Weights of a small transformer language model: 3272 steps.
Each number is 200 + 40 x the weight over the matrix's rms, rounded and kept within 0 to 999. Layers, rows and columns count from 0.

# up: layer 8 MLP up, 640x160, rms 0.0551, rows 262-304, columns 80-159
# down: layer 8 MLP down (transposed), 640x160, rms 0.0551, rows 262-303, columns 80-159
up262,196,209,187,191,221,184,179,214,163,228,182,236,193,129,154,203,232,183,222,215,154,208,281,203,157,279,106,200,195,232,231,250,194,243,241,167,231,265,198,198,235,129,239,155,173,213,127,208,155,188,163,199,153,202,249,207,198,142,172,193,175,83,278,196,192,243,143,216,225,231,234,227,164,213,168,229,218,205,224,203
down262,232,274,126,149,158,202,188,242,244,169,164,283,188,183,234,253,221,276,181,205,162,260,168,192,140,220,149,284,271,171,158,178,176,193,138,160,175,166,276,178,210,238,259,283,234,221,166,170,285,142,307,149,224,234,240,193,226,178,221,251,186,231,186,192,211,176,111,159,206,230,148,182,250,264,274,199,255,237,207,160
up263,240,203,197,165,252,175,144,183,190,256,212,254,178,195,141,66,203,229,187,170,235,167,219,276,159,129,195,198,208,191,158,283,262,157,209,170,229,120,139,215,232,163,268,206,180,197,209,202,159,157,266,207,206,202,260,146,241,193,199,183,160,122,165,193,183,215,212,152,236,213,183,231,177,188,201,179,267,157,146,240
down263,156,206,150,203,168,239,234,206,220,157,176,208,242,240,238,206,175,160,164,217,208,190,187,238,182,229,189,148,176,161,231,251,172,204,221,211,96,245,185,203,224,185,135,246,108,221,192,204,203,202,104,215,273,175,216,198,139,147,165,196,256,172,246,166,255,219,202,216,172,211,159,144,180,128,214,207,145,174,242,200
up264,101,220,188,247,129,146,199,156,216,200,182,276,164,129,225,188,206,218,182,206,223,276,171,159,205,284,257,186,131,131,271,220,221,288,252,162,171,210,181,225,202,223,223,163,212,186,176,273,204,277,248,157,170,294,231,244,260,172,240,158,138,163,226,243,202,234,230,186,171,121,217,200,154,172,232,162,215,199,230,201
down264,173,189,167,199,170,206,205,156,112,242,238,174,211,284,237,227,273,146,174,187,103,217,276,213,231,157,268,221,170,191,252,168,190,227,188,184,193,201,152,217,181,222,189,165,163,251,203,249,117,157,196,191,154,141,224,226,140,190,230,173,186,169,224,218,181,211,228,244,247,190,211,244,93,198,219,209,258,177,172,232
up265,190,250,218,239,201,209,125,152,185,242,179,172,161,221,127,183,199,223,241,154,178,218,226,188,203,248,206,132,156,252,149,219,197,184,206,192,195,225,187,246,234,226,127,275,225,176,249,227,239,178,202,129,193,192,144,238,155,298,202,265,191,217,184,191,214,139,184,147,222,199,238,147,217,230,161,168,267,236,204,152
down265,224,198,194,256,176,179,245,215,164,86,218,190,160,214,202,193,205,232,196,182,254,142,152,197,125,173,165,165,199,239,164,204,202,214,180,260,258,174,226,159,207,285,255,171,182,179,224,207,138,199,205,152,147,224,201,134,156,223,171,213,238,187,117,199,261,210,273,181,140,255,240,176,156,237,227,179,168,167,197,146
up266,184,129,277,243,212,182,217,161,208,209,189,286,197,224,159,221,263,229,192,160,244,239,267,206,130,192,154,194,244,180,230,201,143,183,204,168,159,241,273,190,191,188,144,208,169,149,179,169,126,260,115,231,216,263,232,198,242,223,277,113,155,202,268,234,187,225,241,211,160,151,231,237,206,189,210,237,159,255,180,156
down266,155,208,177,208,175,176,216,164,205,268,195,226,238,140,251,160,211,202,168,165,185,172,196,238,225,211,230,202,215,210,219,201,198,241,213,146,199,194,195,165,251,175,298,201,171,243,191,157,215,172,250,112,146,126,164,182,219,199,109,151,152,161,148,106,203,162,150,165,218,284,173,187,207,181,184,190,264,249,178,211
up267,266,222,274,166,201,209,301,211,175,196,238,211,211,224,222,159,206,183,248,165,206,242,183,231,131,282,250,187,231,226,158,197,182,218,182,186,234,157,215,236,211,166,205,176,142,187,197,183,175,117,209,194,234,216,151,176,140,207,180,163,292,252,224,199,160,178,235,147,182,222,169,200,220,280,188,160,214,265,212,167
down267,237,294,185,105,248,207,228,253,158,198,273,163,238,222,209,206,161,124,208,214,172,203,209,117,176,285,198,210,274,234,146,211,187,177,217,223,185,224,256,232,241,207,174,148,185,206,169,208,196,207,163,213,173,225,229,208,156,216,141,251,211,233,177,212,274,145,218,199,249,145,161,184,206,210,223,209,257,233,167,274
up268,176,170,207,141,223,233,238,206,160,203,211,183,214,266,192,167,220,211,156,269,208,207,136,202,135,163,220,112,228,197,120,280,180,156,200,113,149,222,131,282,135,181,155,233,216,168,222,196,233,215,258,180,151,192,216,195,226,265,179,202,192,138,263,205,185,279,236,153,243,204,243,278,259,217,171,188,168,71,234,146
down268,197,230,238,305,110,181,158,175,234,201,192,153,181,178,194,247,253,168,264,218,135,172,244,149,128,186,173,182,250,196,169,197,211,243,217,286,188,173,255,187,152,60,246,140,211,239,242,151,193,197,233,230,231,225,206,271,155,156,236,154,72,219,235,152,193,199,259,206,149,273,132,139,226,224,199,169,147,236,207,175
up269,174,258,177,241,192,170,196,210,121,236,179,153,210,233,149,230,201,284,213,139,212,242,277,261,225,244,184,205,147,238,142,152,199,283,205,196,156,197,206,198,163,278,257,274,199,230,223,318,214,194,165,187,253,188,253,255,194,201,231,287,251,229,222,206,228,218,185,216,255,198,169,206,194,159,140,151,201,191,187,180
down269,171,269,225,218,189,136,158,153,159,190,235,162,234,185,191,194,238,220,231,173,184,217,246,126,221,223,149,196,179,188,87,295,263,226,199,168,209,275,155,194,193,218,255,183,263,164,281,201,223,214,218,182,190,248,225,159,213,222,150,177,250,196,222,178,139,180,162,230,198,187,205,217,156,174,166,210,180,181,173,189
up270,193,237,225,235,228,205,206,216,233,219,247,230,177,189,206,152,181,203,147,251,243,225,259,223,224,229,270,206,172,240,242,218,237,164,179,163,233,151,239,255,251,187,140,216,167,204,278,178,243,225,170,206,244,220,150,201,173,163,193,289,220,227,204,145,267,175,222,263,226,193,200,188,136,214,157,112,195,165,172,141
down270,197,259,149,209,203,193,201,200,179,296,185,179,249,201,201,173,178,150,210,199,195,115,216,278,234,178,198,175,220,221,155,167,226,211,195,169,225,161,255,199,211,164,160,242,191,200,211,219,199,176,152,159,215,225,158,202,175,262,229,242,254,231,173,221,186,187,187,188,223,204,140,145,170,223,141,187,247,204,231,197
up271,191,238,211,135,224,113,161,175,185,192,182,137,218,216,141,150,146,237,220,216,198,203,206,247,226,142,231,139,189,143,253,201,175,199,219,162,189,250,208,150,224,186,181,179,256,176,233,193,236,154,181,198,133,242,205,230,215,206,195,146,174,134,147,211,179,202,217,205,195,136,221,155,143,214,253,187,186,228,234,269
down271,113,258,252,163,156,225,206,208,218,155,237,226,201,189,153,233,228,177,166,134,191,176,134,231,158,138,141,198,251,184,157,157,293,182,164,161,228,211,202,233,214,288,238,195,131,203,194,118,195,226,156,229,261,268,192,174,194,193,221,134,163,198,283,134,213,208,128,241,155,143,186,202,234,231,164,267,219,223,170,181
up272,196,208,175,102,207,196,193,263,194,171,244,177,223,217,167,188,178,181,222,216,130,148,246,151,255,154,187,111,196,198,150,203,206,179,203,140,189,207,218,191,241,273,220,209,178,191,207,172,201,172,226,205,218,190,218,198,152,226,221,193,192,214,213,164,241,200,195,205,179,159,211,188,166,206,176,165,220,135,160,186
down272,165,119,159,231,236,179,205,198,161,183,182,180,181,262,141,227,224,135,194,234,175,135,227,105,151,213,211,153,218,171,184,236,195,182,169,249,191,187,153,181,195,178,217,191,245,137,183,210,209,193,190,112,141,203,217,136,177,242,185,174,208,232,190,240,183,165,198,134,170,220,174,180,200,176,195,200,245,224,273,148
up273,225,236,247,266,197,167,203,197,211,156,221,180,229,192,166,198,158,213,187,154,218,208,231,183,270,201,199,257,188,267,303,170,230,212,284,136,216,211,171,251,244,262,244,163,257,203,160,161,197,161,242,169,191,315,127,276,167,134,204,284,193,219,230,297,240,209,216,140,230,162,165,237,179,153,175,163,170,214,189,215
down273,171,171,210,187,155,221,251,249,192,155,266,175,227,237,206,171,249,166,164,245,246,237,193,218,148,206,222,139,225,217,246,183,201,204,191,259,233,206,197,272,170,227,209,168,167,230,222,239,204,199,197,314,186,130,264,162,236,149,240,227,193,223,122,204,187,212,269,164,192,113,275,248,249,197,204,157,245,234,206,199
up274,216,161,202,203,185,190,166,187,177,246,178,228,235,230,203,187,258,182,245,227,194,230,221,199,294,175,230,170,220,201,187,224,225,213,286,224,173,208,197,236,231,238,214,152,183,115,188,187,140,215,217,131,232,160,249,159,182,189,216,206,193,230,182,166,204,199,231,267,192,225,206,205,238,247,129,215,225,135,171,173
down274,204,216,162,176,198,149,192,210,208,144,198,263,202,147,245,138,181,239,199,174,216,151,191,212,274,136,138,205,238,185,212,227,261,211,222,219,247,181,225,145,153,223,195,183,98,175,216,183,177,198,193,190,237,239,272,230,136,169,219,205,249,235,221,243,199,188,189,191,242,184,137,250,203,131,133,171,177,173,176,180
up275,222,142,180,202,290,216,218,151,120,238,224,218,268,199,197,184,227,144,133,178,281,220,235,170,217,191,167,232,167,150,214,209,194,210,159,263,171,209,169,219,212,261,230,130,202,186,156,260,149,283,212,140,278,199,187,201,159,128,131,257,270,246,143,257,248,197,210,208,178,200,215,219,193,200,216,215,248,187,183,189
down275,169,252,146,243,167,264,224,163,209,256,185,161,218,110,153,211,233,195,159,164,230,185,259,287,161,133,250,207,206,267,229,206,153,241,203,195,250,247,118,118,254,236,215,200,217,137,249,208,159,255,208,151,111,288,282,120,277,192,236,170,274,199,159,156,71,228,223,225,157,197,186,150,208,162,154,141,217,191,221,244
up276,250,255,218,285,199,242,204,172,267,163,231,220,188,194,189,205,215,263,247,91,236,193,165,216,185,248,201,293,203,255,231,171,254,170,174,148,231,222,162,194,165,258,184,225,138,186,192,193,235,187,150,172,183,193,166,186,221,212,273,228,162,202,220,225,175,195,187,221,252,230,213,195,236,208,152,211,217,227,218,185
down276,244,228,221,213,171,275,205,136,171,256,293,145,168,173,153,129,291,223,227,227,209,198,179,221,209,208,167,288,222,185,207,136,223,239,156,177,211,219,133,271,138,177,240,136,157,180,197,223,225,213,175,226,196,223,193,263,156,165,156,180,124,245,173,202,212,219,203,171,275,117,134,216,274,193,204,247,166,197,157,269
up277,257,221,146,137,266,175,108,226,128,201,210,179,254,205,204,204,185,231,189,185,161,180,245,195,120,202,140,163,128,209,204,267,205,198,164,140,120,175,232,282,135,183,111,206,202,165,160,187,177,205,188,140,250,179,250,180,203,246,186,215,149,258,200,253,173,189,212,178,254,227,195,270,218,166,283,236,181,202,115,169
down277,264,135,181,194,197,236,198,227,186,295,296,204,209,237,173,213,266,206,223,222,233,199,181,172,219,238,317,196,124,161,205,215,233,167,225,182,169,174,202,278,195,225,238,181,197,161,264,225,175,161,189,221,239,208,243,202,238,173,204,257,161,148,169,166,204,200,170,141,183,245,214,157,214,191,188,179,231,227,231,159
up278,155,219,198,208,149,229,204,165,172,245,293,224,215,169,164,234,194,263,188,215,256,92,240,213,188,158,208,180,211,158,207,120,165,205,260,241,224,207,165,212,133,249,221,164,181,180,207,222,246,243,124,108,202,181,162,270,164,225,210,241,174,212,157,232,209,255,162,271,243,214,183,274,227,210,132,131,196,149,256,224
down278,226,214,162,201,184,238,157,221,214,159,279,145,210,258,214,137,130,237,165,106,295,206,244,195,282,182,217,158,192,203,162,195,162,235,195,174,273,228,229,177,185,196,235,239,259,216,231,246,190,214,159,227,189,219,167,224,218,217,234,232,227,187,204,212,149,214,226,213,179,285,203,210,209,209,186,149,246,191,249,167
up279,217,200,193,239,270,173,174,231,177,208,203,144,232,218,209,204,245,188,231,193,180,77,238,212,200,223,251,251,210,148,172,176,297,73,256,184,214,225,157,292,209,216,203,147,185,151,244,186,168,175,176,178,137,174,147,175,177,231,274,154,133,235,205,266,140,132,275,230,164,274,182,247,154,232,201,233,171,245,155,172
down279,238,212,183,154,280,153,204,246,114,139,197,172,181,161,164,278,231,213,203,199,207,166,224,207,212,219,202,202,152,167,237,177,226,227,154,220,239,225,232,273,147,185,169,231,155,203,231,186,180,202,202,238,172,146,184,199,247,304,140,138,147,227,219,188,257,247,175,280,201,186,127,214,174,201,215,165,260,209,169,199
up280,210,216,189,175,200,117,158,194,165,171,211,156,243,186,179,268,160,230,211,230,189,178,177,211,153,220,208,187,195,172,152,273,220,212,213,243,222,288,171,172,244,160,222,188,238,118,167,158,229,165,237,220,142,164,116,181,220,267,241,192,208,199,214,219,185,162,200,186,280,248,166,194,172,170,189,223,233,207,195,191
down280,165,195,207,173,232,206,265,169,249,210,186,222,175,192,243,191,306,225,196,186,146,178,279,234,221,257,175,155,273,210,233,214,122,124,241,271,195,142,212,219,179,181,247,188,157,214,175,177,231,248,145,213,219,229,210,191,191,189,182,237,183,198,175,189,184,227,200,259,162,225,189,258,199,139,278,259,225,193,230,250
up281,216,197,187,262,198,214,171,146,128,174,206,236,164,219,214,196,217,209,165,212,212,196,172,193,190,206,219,234,150,171,202,139,195,167,173,176,163,218,255,232,251,276,196,152,197,174,225,237,235,280,143,209,192,238,136,204,191,269,264,204,244,211,213,255,135,146,272,133,252,209,227,142,259,204,261,200,162,129,185,244
down281,221,259,208,146,172,169,225,208,176,169,182,134,104,189,150,190,214,232,186,200,206,177,191,194,209,195,184,227,153,175,156,209,163,175,199,141,203,265,191,178,208,196,218,191,257,169,177,191,241,263,197,173,198,182,275,257,240,251,224,187,157,117,197,223,113,139,158,222,226,157,142,108,248,221,233,107,190,138,207,222
up282,230,218,244,193,226,233,209,208,206,213,257,181,199,163,194,257,205,255,190,170,217,148,212,206,160,199,204,191,179,177,195,181,201,187,154,215,189,232,215,167,169,167,249,199,164,162,214,216,209,262,223,231,195,143,246,163,151,231,172,181,220,289,192,242,179,173,200,188,295,202,167,224,123,161,245,145,166,180,202,234
down282,183,196,217,178,201,166,181,154,237,212,165,226,207,178,149,218,250,140,162,227,228,226,243,271,239,216,217,184,255,198,172,149,166,252,131,157,185,199,215,206,177,221,158,155,208,285,261,240,227,197,180,156,185,218,177,179,232,221,184,162,203,179,230,128,225,126,191,126,167,145,189,189,210,221,246,158,208,137,172,191
up283,270,221,230,226,222,181,201,136,189,154,250,256,253,186,213,301,253,256,194,236,147,224,190,140,146,165,257,180,188,115,237,272,230,132,212,192,110,154,153,183,126,264,295,244,203,215,194,169,281,137,195,204,111,254,182,167,167,241,101,228,192,271,195,172,210,168,199,200,183,216,166,195,198,185,184,176,232,226,192,262
down283,199,208,131,238,138,222,244,143,208,249,228,231,171,180,206,234,157,119,224,182,214,154,175,197,223,203,152,161,227,168,242,255,197,161,197,172,199,192,205,166,194,210,340,229,147,196,246,252,246,224,186,191,183,252,189,234,209,234,163,240,127,186,201,199,216,198,215,225,180,160,185,97,132,213,235,286,182,281,200,186
up284,199,149,190,198,191,195,166,147,214,251,160,282,226,259,214,197,173,207,140,154,258,240,226,252,135,197,230,203,239,242,219,166,204,184,265,201,272,235,135,248,136,266,206,203,218,199,297,247,245,164,223,181,211,213,235,225,229,129,257,196,202,197,236,199,195,132,182,144,225,315,230,172,195,172,231,224,125,124,185,199
down284,182,183,137,210,241,258,201,226,165,144,172,217,193,223,230,168,215,200,159,253,176,211,226,230,171,193,303,170,183,224,181,169,186,120,223,219,200,238,254,207,237,171,205,161,212,188,213,188,284,206,187,158,142,177,208,245,188,181,196,200,244,259,245,202,257,144,268,178,106,273,240,208,175,286,190,223,189,154,221,198
up285,228,173,179,219,263,170,183,224,208,188,221,163,204,202,185,217,197,233,198,174,272,128,236,162,187,187,230,194,218,232,152,206,219,220,218,225,205,211,236,263,177,169,218,208,225,255,185,167,175,213,133,207,231,218,244,118,179,236,288,166,264,159,213,257,144,219,120,233,267,238,166,257,270,135,219,261,202,225,176,145
down285,114,201,140,267,125,305,115,191,227,213,214,200,177,166,198,221,212,193,176,194,152,282,166,246,248,182,168,174,149,176,203,184,206,261,201,231,223,228,205,141,274,198,215,191,172,191,201,224,218,186,276,263,187,141,214,276,203,228,197,110,183,239,244,151,212,175,244,159,162,245,208,167,197,189,182,191,191,165,175,236
up286,227,193,204,215,184,223,256,173,286,219,175,250,222,294,243,222,155,209,253,278,235,202,225,201,206,220,195,185,276,186,253,173,224,190,204,195,127,185,150,169,186,207,230,198,211,126,202,258,184,188,148,165,180,246,119,248,113,199,240,233,223,242,146,208,301,186,253,165,236,215,216,201,163,198,169,168,235,180,224,200
down286,223,262,251,195,149,284,188,220,277,227,179,179,162,203,263,209,128,230,218,201,283,144,227,173,174,233,297,238,231,216,258,237,246,240,201,184,164,203,149,226,205,228,187,201,248,228,158,167,216,115,167,227,178,220,129,264,246,245,140,178,226,211,272,193,245,185,219,252,257,113,199,164,158,186,247,201,145,154,138,193
up287,202,269,246,155,196,234,215,160,197,135,210,209,189,249,193,265,262,225,165,133,201,143,273,194,219,175,229,136,233,247,146,170,241,251,210,176,223,151,200,237,223,237,243,190,210,236,156,248,221,194,207,186,255,179,232,252,158,228,233,268,192,185,250,233,213,196,166,137,183,278,173,168,208,190,292,199,208,193,149,176
down287,188,261,152,182,200,160,182,251,148,177,223,105,208,244,197,130,154,218,129,197,246,223,187,136,193,207,150,203,161,270,197,244,183,172,246,158,212,192,222,85,183,230,223,136,105,199,212,209,182,159,114,204,209,239,144,248,263,221,228,154,169,170,142,186,121,252,216,201,240,181,207,259,238,167,224,238,209,202,206,121
up288,206,121,232,199,178,210,267,175,235,295,188,255,227,199,189,269,190,142,269,283,179,156,141,311,235,180,333,176,219,136,259,91,185,207,166,239,228,160,185,230,236,296,205,86,234,191,303,331,264,185,181,229,202,222,205,297,175,160,137,255,182,195,269,150,185,182,165,229,201,285,245,194,215,85,158,141,174,337,228,218
down288,291,155,198,253,166,244,121,175,185,224,197,188,249,117,303,230,264,253,177,223,245,200,70,231,217,206,244,185,219,192,149,197,207,121,268,146,182,254,202,225,197,240,182,241,196,206,230,190,216,240,168,215,179,169,188,248,176,232,151,130,153,167,124,170,253,255,198,195,149,222,249,107,108,182,271,191,170,178,237,265
up289,232,243,204,235,187,227,213,221,235,212,173,186,241,236,124,193,140,228,192,220,204,161,153,213,212,174,250,149,226,186,204,238,238,151,213,128,161,224,141,223,118,207,271,241,159,192,193,243,238,235,173,248,227,207,193,207,294,175,229,174,198,181,229,164,164,222,181,248,197,227,241,200,204,237,202,184,209,209,227,224
down289,228,187,238,274,210,192,173,198,156,239,208,304,222,192,229,200,182,218,205,148,208,175,195,300,190,188,225,236,172,224,156,173,225,188,218,169,238,211,210,161,129,176,174,180,245,218,202,190,235,159,225,230,222,113,198,244,179,194,186,154,225,185,137,188,213,263,182,137,192,237,179,163,192,190,165,261,178,177,250,156
up290,140,187,177,129,216,232,198,169,101,247,170,218,182,152,202,88,169,242,241,163,223,160,247,211,231,187,237,136,157,217,172,227,199,158,270,154,175,200,214,215,219,222,216,238,186,238,217,229,259,193,114,212,188,224,173,252,224,233,223,176,266,207,178,190,210,161,239,211,177,210,216,199,198,285,191,214,225,191,195,200
down290,214,211,193,181,237,208,193,265,239,222,196,149,171,271,195,266,198,176,157,238,215,235,248,259,212,178,229,139,226,190,201,182,261,238,228,224,275,219,190,179,193,113,185,168,153,215,210,239,182,229,220,255,281,164,195,200,216,170,136,158,104,202,185,219,155,204,194,185,248,189,165,193,209,205,174,200,192,206,230,225
up291,190,159,185,172,164,208,141,141,270,270,231,266,183,199,125,198,238,185,141,221,242,186,226,167,98,157,211,157,240,200,227,165,208,186,132,175,202,188,159,244,191,188,194,174,236,204,144,201,183,247,238,212,225,249,157,164,193,202,179,245,178,198,209,210,256,184,222,210,203,233,230,203,142,221,251,213,217,209,239,84
down291,215,119,181,235,221,284,179,194,133,163,183,229,201,171,253,243,250,166,274,183,182,255,173,235,250,232,198,164,214,111,221,202,233,231,176,177,226,258,273,244,126,142,233,279,114,254,196,229,246,221,228,290,197,220,174,142,269,177,183,216,191,227,209,132,200,144,229,221,191,265,229,236,187,198,213,178,254,289,192,238
up292,223,205,183,260,254,219,153,237,177,103,176,217,214,235,165,224,142,146,189,199,192,237,243,218,228,179,162,165,298,203,214,214,245,127,207,196,237,95,208,224,273,250,168,209,243,175,288,139,198,224,191,245,183,130,166,164,189,230,223,218,148,189,233,213,183,258,151,123,169,210,245,224,212,248,215,142,145,221,198,183
down292,244,142,135,213,204,179,180,180,269,226,160,263,154,225,224,243,220,199,259,224,211,202,202,228,160,202,155,199,211,231,132,244,152,245,160,200,160,193,165,201,189,228,190,183,267,201,206,230,206,258,177,158,244,217,133,227,186,226,196,169,154,222,272,229,250,150,213,233,214,247,127,245,215,183,200,244,171,176,159,208
up293,229,167,211,174,261,141,260,196,160,150,263,222,250,152,188,214,225,176,210,199,193,175,247,193,199,152,194,175,127,205,160,145,261,193,234,197,241,251,213,169,178,272,110,214,212,147,223,225,202,148,197,224,246,174,268,231,178,244,174,141,213,171,276,181,208,261,193,225,233,190,265,198,170,197,259,174,177,173,163,168
down293,256,193,169,180,130,176,173,248,220,187,131,193,174,242,223,195,152,183,267,245,184,202,190,225,140,207,251,173,162,219,185,144,140,157,186,215,182,134,169,168,192,154,190,150,154,200,232,212,208,233,221,198,231,237,181,168,198,193,140,218,166,231,204,186,127,151,232,185,147,134,264,237,223,200,213,189,207,225,251,205
up294,130,172,239,240,249,122,107,165,223,162,219,213,155,182,235,257,211,211,183,160,256,215,195,181,174,103,189,166,175,213,253,208,241,234,180,120,249,184,170,198,163,234,208,158,244,212,237,178,204,238,173,177,250,174,235,130,228,85,230,190,151,193,235,165,128,211,257,226,207,213,144,198,221,199,181,244,266,181,196,139
down294,265,186,191,242,205,219,242,229,202,271,260,157,230,156,181,224,191,244,210,227,184,186,241,236,202,270,258,211,220,196,200,152,197,194,196,268,259,179,224,191,244,168,208,222,195,224,178,252,202,230,212,158,120,193,167,220,172,292,216,191,238,189,207,253,311,253,133,218,143,222,233,275,104,213,206,134,154,211,225,206
up295,212,126,220,200,161,189,257,165,180,233,172,251,246,203,168,223,223,237,121,250,223,227,183,186,209,227,169,172,172,205,225,194,214,201,231,172,196,262,228,192,187,131,221,212,197,151,215,194,170,266,180,202,166,232,178,239,185,222,241,156,245,178,219,191,203,223,245,238,201,207,208,207,141,202,249,202,176,147,304,156
down295,225,226,227,212,208,110,189,254,195,175,207,226,255,168,191,163,198,224,207,188,205,249,134,234,182,191,187,238,228,198,278,198,153,127,220,185,228,168,193,187,220,204,170,145,212,249,221,140,220,150,152,179,178,152,150,177,218,141,233,145,191,202,151,137,250,250,166,182,203,199,152,214,217,144,212,229,272,198,284,276
up296,168,174,143,169,242,182,168,186,181,138,118,180,236,252,188,201,179,213,209,222,208,222,244,128,212,245,235,258,144,283,193,222,205,221,284,187,189,188,212,228,235,251,174,237,145,208,205,212,238,244,214,213,235,215,177,200,192,145,191,184,202,123,167,171,147,197,228,189,177,179,290,207,202,184,176,198,192,170,191,155
down296,160,185,187,179,194,199,155,231,160,240,181,219,186,209,181,239,262,201,135,226,175,228,232,248,215,168,146,269,240,195,181,173,207,217,176,207,249,216,176,201,151,210,238,204,195,173,188,167,219,193,219,206,184,222,243,144,263,88,234,283,233,153,214,187,145,206,190,201,266,190,157,230,154,191,201,231,253,178,207,253
up297,231,208,214,195,126,185,172,234,186,262,190,233,180,257,180,166,196,217,188,121,265,208,126,142,156,156,185,269,179,275,181,230,249,215,205,139,196,192,190,204,209,211,187,240,167,157,170,229,175,204,174,190,259,227,212,196,161,199,196,139,255,190,216,212,196,192,202,191,224,161,140,203,153,206,186,147,140,179,159,240
down297,171,141,165,184,254,203,257,189,166,229,243,207,191,252,202,238,191,157,212,194,206,229,286,273,211,264,240,169,171,180,209,162,213,191,238,156,189,197,198,209,200,167,179,237,173,199,201,220,213,193,176,248,109,190,253,151,226,188,242,232,232,187,182,152,229,278,219,181,139,189,241,253,169,248,176,181,198,233,205,150
up298,161,146,168,197,237,226,221,184,129,305,142,220,208,187,196,249,190,168,290,241,240,131,216,222,207,199,131,162,177,203,122,228,278,153,94,184,196,234,162,199,194,215,120,222,172,168,191,212,199,233,204,190,187,157,268,240,201,175,163,181,239,212,187,245,136,182,273,156,182,182,209,168,158,261,206,159,192,226,171,208
down298,160,159,280,194,247,204,200,213,116,161,206,277,203,234,188,248,200,253,158,268,227,193,152,246,222,192,244,150,211,189,213,169,178,230,215,219,180,171,196,208,223,196,257,150,216,211,153,168,261,176,174,183,153,189,158,171,218,170,182,267,214,279,166,252,253,206,223,198,246,188,256,278,113,205,187,241,191,159,232,164
up299,246,195,295,225,108,137,180,142,197,152,201,257,223,253,228,221,182,216,147,193,203,211,156,237,205,182,282,196,91,172,208,102,248,158,173,255,197,293,255,177,117,162,189,136,219,158,187,167,166,209,162,187,241,196,245,168,118,223,218,208,229,156,242,240,231,218,249,157,120,236,182,202,113,212,190,179,170,248,254,156
down299,163,183,205,204,218,237,290,201,193,166,94,333,148,149,262,256,266,178,199,145,167,185,194,247,202,178,278,163,185,216,181,160,212,204,270,128,146,236,285,179,117,247,225,214,128,170,232,216,149,229,153,173,149,210,227,262,197,155,173,288,205,186,183,316,177,193,193,201,261,119,221,225,147,244,223,217,99,165,301,262
up300,141,217,212,216,235,206,224,220,182,118,190,213,169,199,193,205,106,193,151,225,210,217,258,203,144,189,201,157,185,190,212,252,201,194,206,253,220,221,280,190,252,150,175,183,239,226,242,208,271,217,160,162,195,254,189,184,193,203,151,204,152,183,145,163,197,265,172,182,179,120,236,173,232,215,220,239,101,237,136,161
down300,189,187,139,204,207,196,201,208,160,129,218,171,185,218,217,191,222,210,235,236,135,200,198,199,168,208,264,198,147,160,177,252,208,205,165,223,200,214,176,233,201,137,284,182,185,174,124,253,218,168,176,215,292,239,264,216,134,138,207,215,306,243,259,229,221,274,150,158,204,172,112,251,236,245,189,262,238,193,185,188
up301,219,250,198,196,223,222,218,174,135,215,162,215,151,252,193,163,180,167,198,170,172,202,193,197,221,229,177,174,236,218,220,201,155,264,251,173,231,231,195,237,214,226,229,158,241,201,246,172,195,208,155,232,218,210,273,161,139,235,232,242,221,230,231,256,119,183,217,144,187,159,207,148,247,197,174,253,257,191,183,159
down301,140,255,169,194,225,124,194,266,132,227,183,218,223,187,192,246,246,213,135,187,192,206,207,262,194,247,182,176,309,263,174,161,252,252,199,168,233,202,159,250,241,167,200,194,207,150,208,128,206,221,195,247,174,202,219,249,212,146,200,200,254,222,291,208,172,229,234,190,232,220,188,177,221,214,218,186,265,243,185,172
up302,185,204,224,178,181,155,202,269,239,262,242,175,210,185,160,171,190,225,255,250,209,283,220,233,141,155,228,220,106,136,152,162,231,189,204,123,218,254,140,200,263,182,272,190,196,204,238,253,211,198,185,190,196,200,180,159,193,146,171,210,215,137,210,207,214,217,204,199,165,168,163,168,183,248,267,138,203,116,189,247
down302,182,166,189,248,181,213,222,205,229,200,173,266,206,239,159,197,204,260,220,142,282,250,126,176,147,139,208,144,167,130,227,201,142,171,135,211,140,189,140,200,207,198,201,254,186,218,204,215,155,239,163,184,170,157,201,155,234,285,183,176,245,176,184,215,238,214,199,214,170,222,204,89,186,212,143,164,211,286,164,223
up303,147,123,234,250,230,191,163,201,195,122,212,260,236,195,240,267,93,156,118,185,259,173,195,125,157,215,211,183,228,218,189,139,180,164,197,182,213,134,200,201,229,285,198,245,211,196,190,207,157,194,194,242,220,201,164,220,191,223,216,114,209,200,191,241,232,246,230,175,202,186,200,208,198,186,277,180,198,203,247,117
down303,215,165,287,161,139,171,255,174,278,198,151,266,172,187,208,164,225,211,211,169,177,250,161,147,229,246,182,232,219,209,268,224,211,168,209,182,240,235,265,145,259,225,222,153,289,195,179,218,121,213,228,153,156,186,247,243,184,215,233,226,155,222,228,174,261,187,180,217,155,212,147,230,225,213,234,261,217,179,210,259
up304,195,186,211,199,141,251,152,156,187,183,142,151,148,180,169,275,266,219,213,194,198,140,234,235,207,195,214,238,187,169,164,196,195,169,135,241,216,207,194,239,207,181,223,182,174,182,189,244,195,215,207,126,180,229,147,221,204,152,174,244,171,228,107,169,167,194,221,159,227,261,243,240,208,160,208,201,196,202,200,186